config.yaml
n_layer: 12
d_model: 320
n_head: 5
n_kv_head: 5
head_dim: 64
d_mlp: 1152
vocab_size: 32000
activation: "gelu"
norm: "layernorm"
norm_place: "pre"
norm_eps: 1e-05
positions: "learned"
qk_norm: false
attn_scale: 0.125
bias: "none"
tie_embeddings: true
parallel_block: false
init: "normal"
init_std_qkv: 0.0249
init_std_o: 0.0249
init_std_up: 0.0249
init_std_down: 0.0249
optimizer: "soap_variant"
lr: 0.0035
beta1: 0.95
beta2: 0.99
weight_decay: 0.064
lr_head: 0.00555
warmup_steps: 200
schedule: "cos"
final_lr_fraction: 0.1
batch_tokens: 65536
seq_len: 256
doc_mask: false
train_tokens: 358200000
steps: 5466
dataset: "wikipedia_en"
Each number is 128 + 32 x the weight over its row's rms, rounded and kept within 0 to 255. Layers, rows and columns count from 0. Numbers have three digits each. The size before them is the row's rms in percent of the matrix's.

# layer 8 MLP down, 320x1152, rms 0.127, rows 205-319, columns 896-959
098:171216199134161072210101143169116103152111096084161191107106125131075115178113107163140116108132125128114156142172146126087114120101091126110147169172121138118179146146152100168158101102134157
096:114155128129111194156103117141142119126109092136120111109098093124141154096170117197113149099101078159099112174118132092064124089209145090139156113172117187106138128115186103122140177189057133
098:104087172075167125104097151171125111126150138126154102194162081157111130112060141094151150127115144094189090022129112115137137112187113013090109124121134160091076098206147169143111099102153128
094:131138145150193184192096147118148128217137078168199138142128169100179214146119112155118151166094092109125184154122147122134185154132091085109093146123115134092098099083086139138092137141165124
101:137068094126046167167125125123072117143153141141113119124113104151136150107064144126120135100104091120152108108115154173068151155155155141154107114176076081162167159103103141145096147102109177
095:154142124125122146068165133122129106102089102214127135191105103150143136155174092104101132204159153141140129134094091110110113121153032084118134151102161105111117158093147153131154177110077110
097:100137083145102132112146135135145106154104082136089144179099129116079102146104092146127103146145106173210168127124175180132088060113062082057150148155161174118146178089145149175122172156077115
103:133146147111081148077124069140092161132103105179116137106147134154102177116108155132145141136091139082127116128106132107169132153120073054108085159179167127100156137134115130101140132092143133
100:167150128129155072128101157109146135169144161117159149102123166091188151099151182065157090092092153146120144221103132102148088080147117060112105125142131126122157081214144143105073081135078105
098:127149089133051135087103152102093123190144066136116141132153070172147145124024129073099104119120115117097122127143142115118171084108155119137091109115123081055151140169158113157084167085112113
097:179172107103146109181113073100097115125141109216177144109148134133105111130145106129103105112076091156135111163110100113129135131091079086152105144155128138121174111176161149122123163156151116
099:055204145131158144126130105115123130120114176118133141108139133073109162100117110142097119101085116139101112109140169009180090089166065082091087098177104125160170145099126202133066112092126133
106:124152141125160152142117118100110159152222145106195099145120133140124158085093128155111144142102205093133116100103145088124110072120131194120111114155101130152180134194059059076101115132133121
099:132140138141128089126137130121165121137171142124160124089188161175157073092090163153111093115149170152141120137146133105087209155069123154111109105092130085151142158120183127138126181161141110
095:116096071114098095119124155161090143148183123144126112071127175103181118115137123030132176150102180115143061152148126053203194185133096150174156142085117139089154186110157126119095159135147127
102:177139146112150124183101102104135061111173085126155118076232106115135116108166158158135118156155123122150203169124058142071159114098093157109174093085132120098100164186108089131135142078113139
099:065074070148126151161085107129085129095114167117202142198178094137127081131147085094184120108120115106129146152145134151127092164104167105173101201110149071109127141156155155158058117120075157
099:116121111162101136104166113089129105072051182175134111120086105135112118168111098183109122142088137150150105111141116160110164099081098149129179156162153144145162134128109112157070129095155079
102:091097176108139102146132118113148113138179149143060162109143134207153082124209154110112093168128117153162171122115085151100142118109110162122151150120106095171150140165033111115117164121177113
102:075144098118153130119097110157124173173142140140102151096179132112129169073069156186137104080137070152100214111148086145096077090134122146145160107139122071110109151149113116145085113188161120
103:134135155164081082120085100142144141119106119174061126142141112140130076081095144155127122142097123147130152127087161157132112102104076089114136137050153158112112147215108135132130181145120085
123:133101146161119164127069090158120007115153147142113143135114191137135130146126155150147086113114141125094137130112110100186116146125127146062137108112101161146123100083136122114103166129176143
098:125110114105147164101083105091133105053176174095096119125089129117166120081186098133142182125099171198088141113139167109181175082150107140074104165096171173147192081112102115144079099113142187
099:110108163160117090136100111132125136116100176095230092069147172150122142149084099120165120171088160129130150146144150090047122116180230077097186132092109086099148098172067113142149080152148170
097:169098114143161194152109147149208164134094193130111063112135133144115075109140100076114162150070099146110132123162127126109129187151141117128098124108097097153090156113173143095057164081152178
102:157111095129136130087087093144102142148211163145167064141093119107180183128137126106041120121114115114144116137152123128112181233146148153131076120146115142082155128148120087115185106142146088
100:066125115134177113117111135170187138136095140089109153157148125133174096110171109109099114156142114159135111166186115119053130165156094189188082111139154111161147173190097125158202100070073113
098:198111136146113082063153128199143133092115090095149134127159085121058209119107116116132160156183160128094106137109122109105070150148139079136126147113132105101156113116096101148076094129069137
100:083154169080117104143146173101160114099140136123128122140171114123089176112080135209148137113078177112131098101121088127105129094112145086115101170097140084131113106076170111123101177138113066
094:076109133113093124120146083128148088135092121045088061154145127123146152048112097160090108068180113135135134153116190144141144113140110162141114114086145106102078173102108083105144182151140072
096:175126117171136118142161065093159123113132142130126164094100136182113118174110112053093103128204084096094111082135171117073095131092193127092097108192190140104123146146168137146084127105142135
098:077108109174128156055138103114205121140095103162105144111143175119169084136182104199114160149108145129086143155139144139097100181158154083079121088121114129120130152094190133167091151098133089
095:105149096126137137118084123160148117045108116111153145097099098143106137146110088099171112195196140108155143169099084203146153087116143124065094114170092163098131158124125173099079112152099084
098:170154154144159155169120110200122113133064132146146140143097156141122137181142150149126125125126079099114109151145097141156090123136119170111175089136083157096145063113112053112141086107094113
100:105146156166168166169133110121143129137131129100107199162083131159106128165131106066133112107160168147130102077163117166160154066131151136088102180150114038162116144128093183111094122126082116
103:154147157118133132141138145131148137148019069122152157140150144171130112161167169154119085114179193106110119130135149085101138113129107176077145117176167097161125126126103037123144112095176141
101:155108105146168092150121082123173089126189126084134135124126106116137113126128122255073135141135128175163119167186164102122218117158080097147097126181088096142130136131107137126123144166119095
097:161124104048102130123131131111136146164087097149073134082132145131103158139108152086155123141092113096082122096202053160110079137156140112145154106084099176157127160143210169098079080169055103
100:144140112139083124080125149168147147171143147141180091116131131140133181098098074026127145091138106160129133131098102120166206172188114126116200110176122118135175130149171107160141090104103101
104:080149109094079120161104091165139132133110161163111138198172145112113145172141115179119144144075146077157094157148073119058142117162139148140084090158095111115155136160110108146132174184120147
100:106067098173098079122145193127079142110110063138122110118107128115196103124190140072177140107158097156098145138100147171098116102107146060121153179099091109146095046085105145175105174181089173
106:141077118150127161096184136082136142154169158161128117147147121147099089096111101126062180108125168111156159140067101186152114162144110108163120126079139145122148143171124084083154129153095065
098:047135114146128189137107147091140151114170128149160141136084133166131105180163138103126196170106088071077112129129146118104108148172172094138110186154210158112111126187017196112099099151103122
101:158138127166090097136127120164140150128144114170123055104115167128161122113084147112131172127145079118215147089113140123110119124121166139073149137130148099161119087180092147181171150108156160
097:097114116166164062145124189068106094104130124198143170105145096158140121104081112137135098133142098130112164162118118141119080052159074089152072141134091144139072061061145088157117117088111157
099:131143084100096163147164122106101107107179122087074174169055102142203141106118150169072082117191122100170140122135133148143158098103074165169136120146132136137177146155106117103111140130144115
109:159093129121145127132146157101153158121100087162109150117088073158129088078101104102119087122164123143131161092116077146112129172066153144119126143085136129131150098091166134175176112077094114
097:133169107174120089151161140080099133129133141064121119130160143136134135148160158107145090098124156160077134116135112144089124080120118114143125204098101126147134095128107071134167124173137117
100:108111168129173117140111094164104079143109128107162126103103141098107097065158134069106130087118131121128101114099096060095029119135135113089121122151109136188109127123161116139105127164160158
096:163126126167080124111119136099100145101112135147142126116093125117145133118151099070050158164130118139159090132117105109087109122089212130144175151138097154118102142174112125105143128147077164
101:222112104115079114139130131081149155204142092139141118102141136106102104165091103214121149140135121127129156140137179116136141067122139106143121072095119079156195146134058120145141108118138136
100:120138149086198155136133098087056157108110133123145147118108161100137073174034123167187151134156103105124107126184136141133156123156155125082115094144104186182132093043118177141084134089112178
101:121154147118106140138146070098118139156127129169133122132152134217086128158088157077130120167141099131145102073096179111229159114154098114113155142129136171119143077107156123119115165131047153
094:174150086157064124084112101093142149110190112159117047115144126118158179117155173114129181077185148157133097161141113160151137137146087155139125195132139139173063157101139194095172144167090110
099:131178120115061115221094078127148126132117106131137105142101108137155114107177138056123112167149190127162093052111119144188149173144171116090158099163088144113193169152148134140139164105098125
102:119109175128152142137207090155147120097173152169137110125173149137148105097234102028159130112114193098144099109209098132131171136088143048133152124131141146150119159071166116165137126063143115
098:116075106153094132070148131092120089156146117152090128111088086153117137116151130105162132148106167139098159158187085103134188137058191155109148088125143118082090115069133155169121116107190166
103:119106102148160154076125106118123131129086083131125117130156117165123120094125140225151062094156098118170115183104172098108177151135172135183144108140103169107066141159139073116125142093092116
099:087112073141080092147109102104104116147111136069137162077126114122152123123121112096120141123079108150190132122117142169185127111100167128097133105184131155144147101152217082128079083147159082
095:103189159079138134058075118159102124128058132060142095094113134131148134091125086135115112092090142173082164153201070154123105101134115136100121131101102223088106083086154150191063111163191113
101:118177124121104148107105169125179133118121127131087076129139102122211109145123113174156145112136164206139134081165111080124164097150150109144108047163165093153115111058117166147182116129119068
098:124118126141124146124118156111146125128136142107064134134142183151079128131045144076116072120095167120125147082133158077040180134133093186126123163154096138147146128114137128141142127133142116
101:162128143156130147197095123118193112131129161179107134117106096151150113123167141129089134141147152071111141182122086094146129149165062122123123115114158096133119138107110162125107104087115058
094:131104102139073133116144208101138130118123147135111058104134119129111172091161131157189110129129173126054113125121173158208118057113174114124091131110149119164118169119125146147172113158133098
107:083152171112129092172168179136108129106099133088118170124085157111086113130168152095091145089071156081135136110143106141177102153086093137147107159079136141138073093177124089118118120105152080
096:168196148119155170119148133191118110131120112157139079138155128117139147117157097087165109087164101147158143113067184130092127123101170142145168087115137085145125167166177115129173135133136184
102:129102140167143124119102080092079107076168148132169130092161080152115092108082106125166130103108130146144144127158126145070105114139191145152102091117165119120165157132154106125146088123190164
096:182121124143188167196067102162091142147131125166141085100072087140138144077098154116167133129107132107156119071140141108052144135146141151093114112133126140102151123113055153022156105159148144
094:148124128104121125086049129084132140144113146111075122094097143144189146147116201120135148154099181122146158174152185121151113127046108133147070202181065128135123105155169157138124162151146156
108:135135122150118065140032084141111121159075165139154126113038106101120151112090170173099128117137138075127129110110064155069078044166121139121082132168108145177163159144158169184116082144157159
099:088107134138130136136138131133148109101128160120193150123154175112096108152110177139128176087122128115161129155154138191135140129097110109150118148166157084129132150111132154129065091120116172
102:107095166177172128059157183089165174127139084168117133126094144109146115108109082117083132128140184164189151089097092139121103141124101203186101120079142120107164143092149104134104161150141100
092:138107159149075104159139110119133109169157159137123089089123153134077114133127159100150178146126115127142067111170093146146128125098119141158109135153132193130137153127139132129145146164184132
101:204135129093109111191159060101140155147129182131165039109130119126125130144118097219173100109171094159152158114170107146107125111087134122109128159161123135095088122122192211125125116114127117
099:117115126134097146154125130177042095168105195134166182134130147125175174168027087124128106106148122159151182093141158152147128184155116097157111170133088147204161079175122149151129163178150146
100:118209128116127156166150070145136123142081159101074146104179157116105127156146099118189102134090128117146137092112113172189114139075105170111146153118099151130116110098186116176146127169114108
100:110138133185140095133128092130180093069139098134057094141101109111114073098122102127106145141075171106200109100135125126061150144096090111120145138165045145148141099155124155120132176083111143
103:096129155113102142124169094162124095133090147089135085111132089109156150161135094078119171103091126093146125133162111105060153086188131119111078120114129144078172126129097198118167106086155092
103:128128131130119122104120110149142155176125124095129135130134062153031156157157120115118159196167169127147137174179204100100115089161086153121115077126168059080117173127134131102165142167133114
097:136174146150171081133104158101144089083114159115122150093119115096108111091121143186176126074105126127095146108056107168141120138094125154107149171147119113148090151125126152103123101182090114
104:185097132130094112099121133102104128154007080145151142167108138108156167122136150163168112150155101169122139143135125126122076120157104186146059087127205131112128135153141139148123105111114169
098:142138088150093083180165121174148132141103113125125108090144139136151139164102108150174163111079113083102116130171146128137113092111135163124104092109088136067098124041108123171160182124142155
099:159176140128126115151124151149176109096146138119185154080092126130145105103095110103146150104137145174134112100134107163243164123146172133137141163159132125102145137107142137145154112101195142
092:149098125114113137130160140134087124116096134152145121126107164157181181148164097120107116133191170135128192103109132066108093149134200129154136138100109109095183156206108108102194182091122142
096:099145120148047180109166077110169141115100113115086102125089160109115071142140092162115157094117116122121120125114091163144147114056109157097106103108100111163150173165093116169085116134118148
100:085165147109050105110156169142128108140089149166147094143085143135127149148143174169108155071091094097127131096136094090089104133124175118094105110096194170126144145123135113148124167113143086
099:129140123122124095148113098213124124105130118123113146110134140104134101134121147121160086103107108176103114106133160176132120127093081101087166125075149163134118138073090100169144092139192208
097:097142157145126123132134139127131066187176087141129133137158117106119157133160161155129126153076065114150131156152164104164128144074156189117103113108082108098139108138101069125114051216134128
104:116114138152104125136140144105079118133157169082167173137132167165126172152117139055112138150113093101142129124149137141114181140093094129103087122113133166132133112115114044163119139105137151
104:111122111133171136126113136164166106117148157079133132152157166189096126129119142100163195126122185137131176114184121147171149184124144145106167201099112133109122126083117123082097137143142135
100:145146167147134157188109138127116134098166105115168058111139123141124170069067140132111132105068112121136170091110118120175181127138135155145090107102117093096132116156147141094155148181162142
102:116159119142079111154093115161196105100113086127134109175122159102092164088108136160159129142067144120150123068192123202109121104113159124159161194118173108078154113175080178111128110149075122
103:113083121105124093106121170171097148154104144102146085115117150099109161114126193091174149172086128135137086101092110202154207142167124115169191151071164091116138055137145168123201098204139094
096:183143133119101135065078112163130114139136185149165139165098175125071130116168175165112088145057109125125067180104102129178107103138097120130195130146124080153138114128168135123147116114172090
104:143120136111048104095078133135105109142151086061159125082171110130134132180086113141126109113115121128095135118117117139152096069152130176161129122129130180121131156107151133139136069133099144
124:109171097000167081180096143058153145103185137103133119138167171093089103133088122134128101149126097150151139163115163156148128227111140114134078153090130133173149162212164137117093136180128100
096:136101119167124136148117100081112150174206139166141125149118140121140083127143120090121121108090179173160124117101143073158132104157175196132155078172118173120101142119132119125148056179163146
103:138142153133148132134143119149107107110120133112107107138104136154116073077082091118201168126093150165108181118126129143065095136082106150100116107160138158161120167070154148144110172089167155
094:138107113095121139096162119139125118091127110135106175095128142075150127121105165138100134181112110172208130151139081106081087129133191105099147151105098125134135197083112116115118098140159125
102:143113159194105127226133165133175110144093184086063135161090122105160158118112121114126112113090094171056111198161162098099113156165143180152044141095163134110154190109105132177179084153116171
098:159166077105136133149130106175100106117141222139205121169137143081099137111084105092127125128127112097136140120157105131144137114093161135102107115113171192146136161058144141135117128138117095
095:161167181147181105068112094098131142118188111119138159151099125127063102172084125109167135115166105161131104139091144126143173108049087155101131142133148139052162137172089111086176147121108147
098:115107167129171087119106063149108115105122172105183110131186112084164099092139103136136115133073118133178131121129143158181191144071139161101125132122085067094123097142152104097057151150071145
095:172128069131131158069112109146088154097198151170129096087059176152136084173150174091077144117136147125155130122060068132067167127148133117193145149100125075063151090236145128117145118097136076
096:096132117129132101130094153121130162110056105051107111147181109117125166156063135119082113139119129188082122175120106157152078123174145135138097075036154182188106099109190101127150112152123158
101:121174092127036126077092070086154114080094133118140175120012143121162122112100113128125122163176146101157142126190148119112117165173133115154112149102087123119111081093110107107085158098108170
098:111122128088098146159128085047119128163095170122120197089100110136147106086156113111111055118135167169127176141090087165147153151168157118106212120137109039109095103113089108096143108142102138
094:126079132155096136133113187149148136108134098071093148102157143136153146113132103120109125141128120125132080117132147106151135178095108129134158076132115176115143104193152123135144060101155161
096:146178133150092103116130142070166158156101124173118099128122091124138112133120174150116151100151096097132188139136169118073113117135093169146116113150157095138067137123108161128201058080084196
106:051114062154190142101101179144131144111140126162178074157061131085105131086109102067123171116097115083160135143142120076173168141198158099153162090129086116126136146162149151148145126160189132
106:144097111078066190158146131134104131131128114145099055139170114138100112154127122098092104155143155102148120173137179120135095085172135138182111140163113135180138120167084141104168192109122154
103:086126151081164115085148147121152141132121134097126191155129157128153164120108102155174170156153087149090109120150122122091110078116079104227203152186146181090069121124072103148137078162159171
100:087116092186112165143111097080120118211101130132100111133067117094117114109177133155066086133157130098132145175106171135098206155142111112175101136136133137109147088104112061155107096121083101
101:150173110141126139175093140218171112086116168124169094101191098163156143167137144170115155192086037123160178151054115145142104108105058117160135123119174120082176154127137096092140162099110125
101:167178127146136136109087104114100156116210117158123144113149130081149106117106122100103143133152088176144142110143148142142149159127077171158102106125128056108159155163085073134145043078076106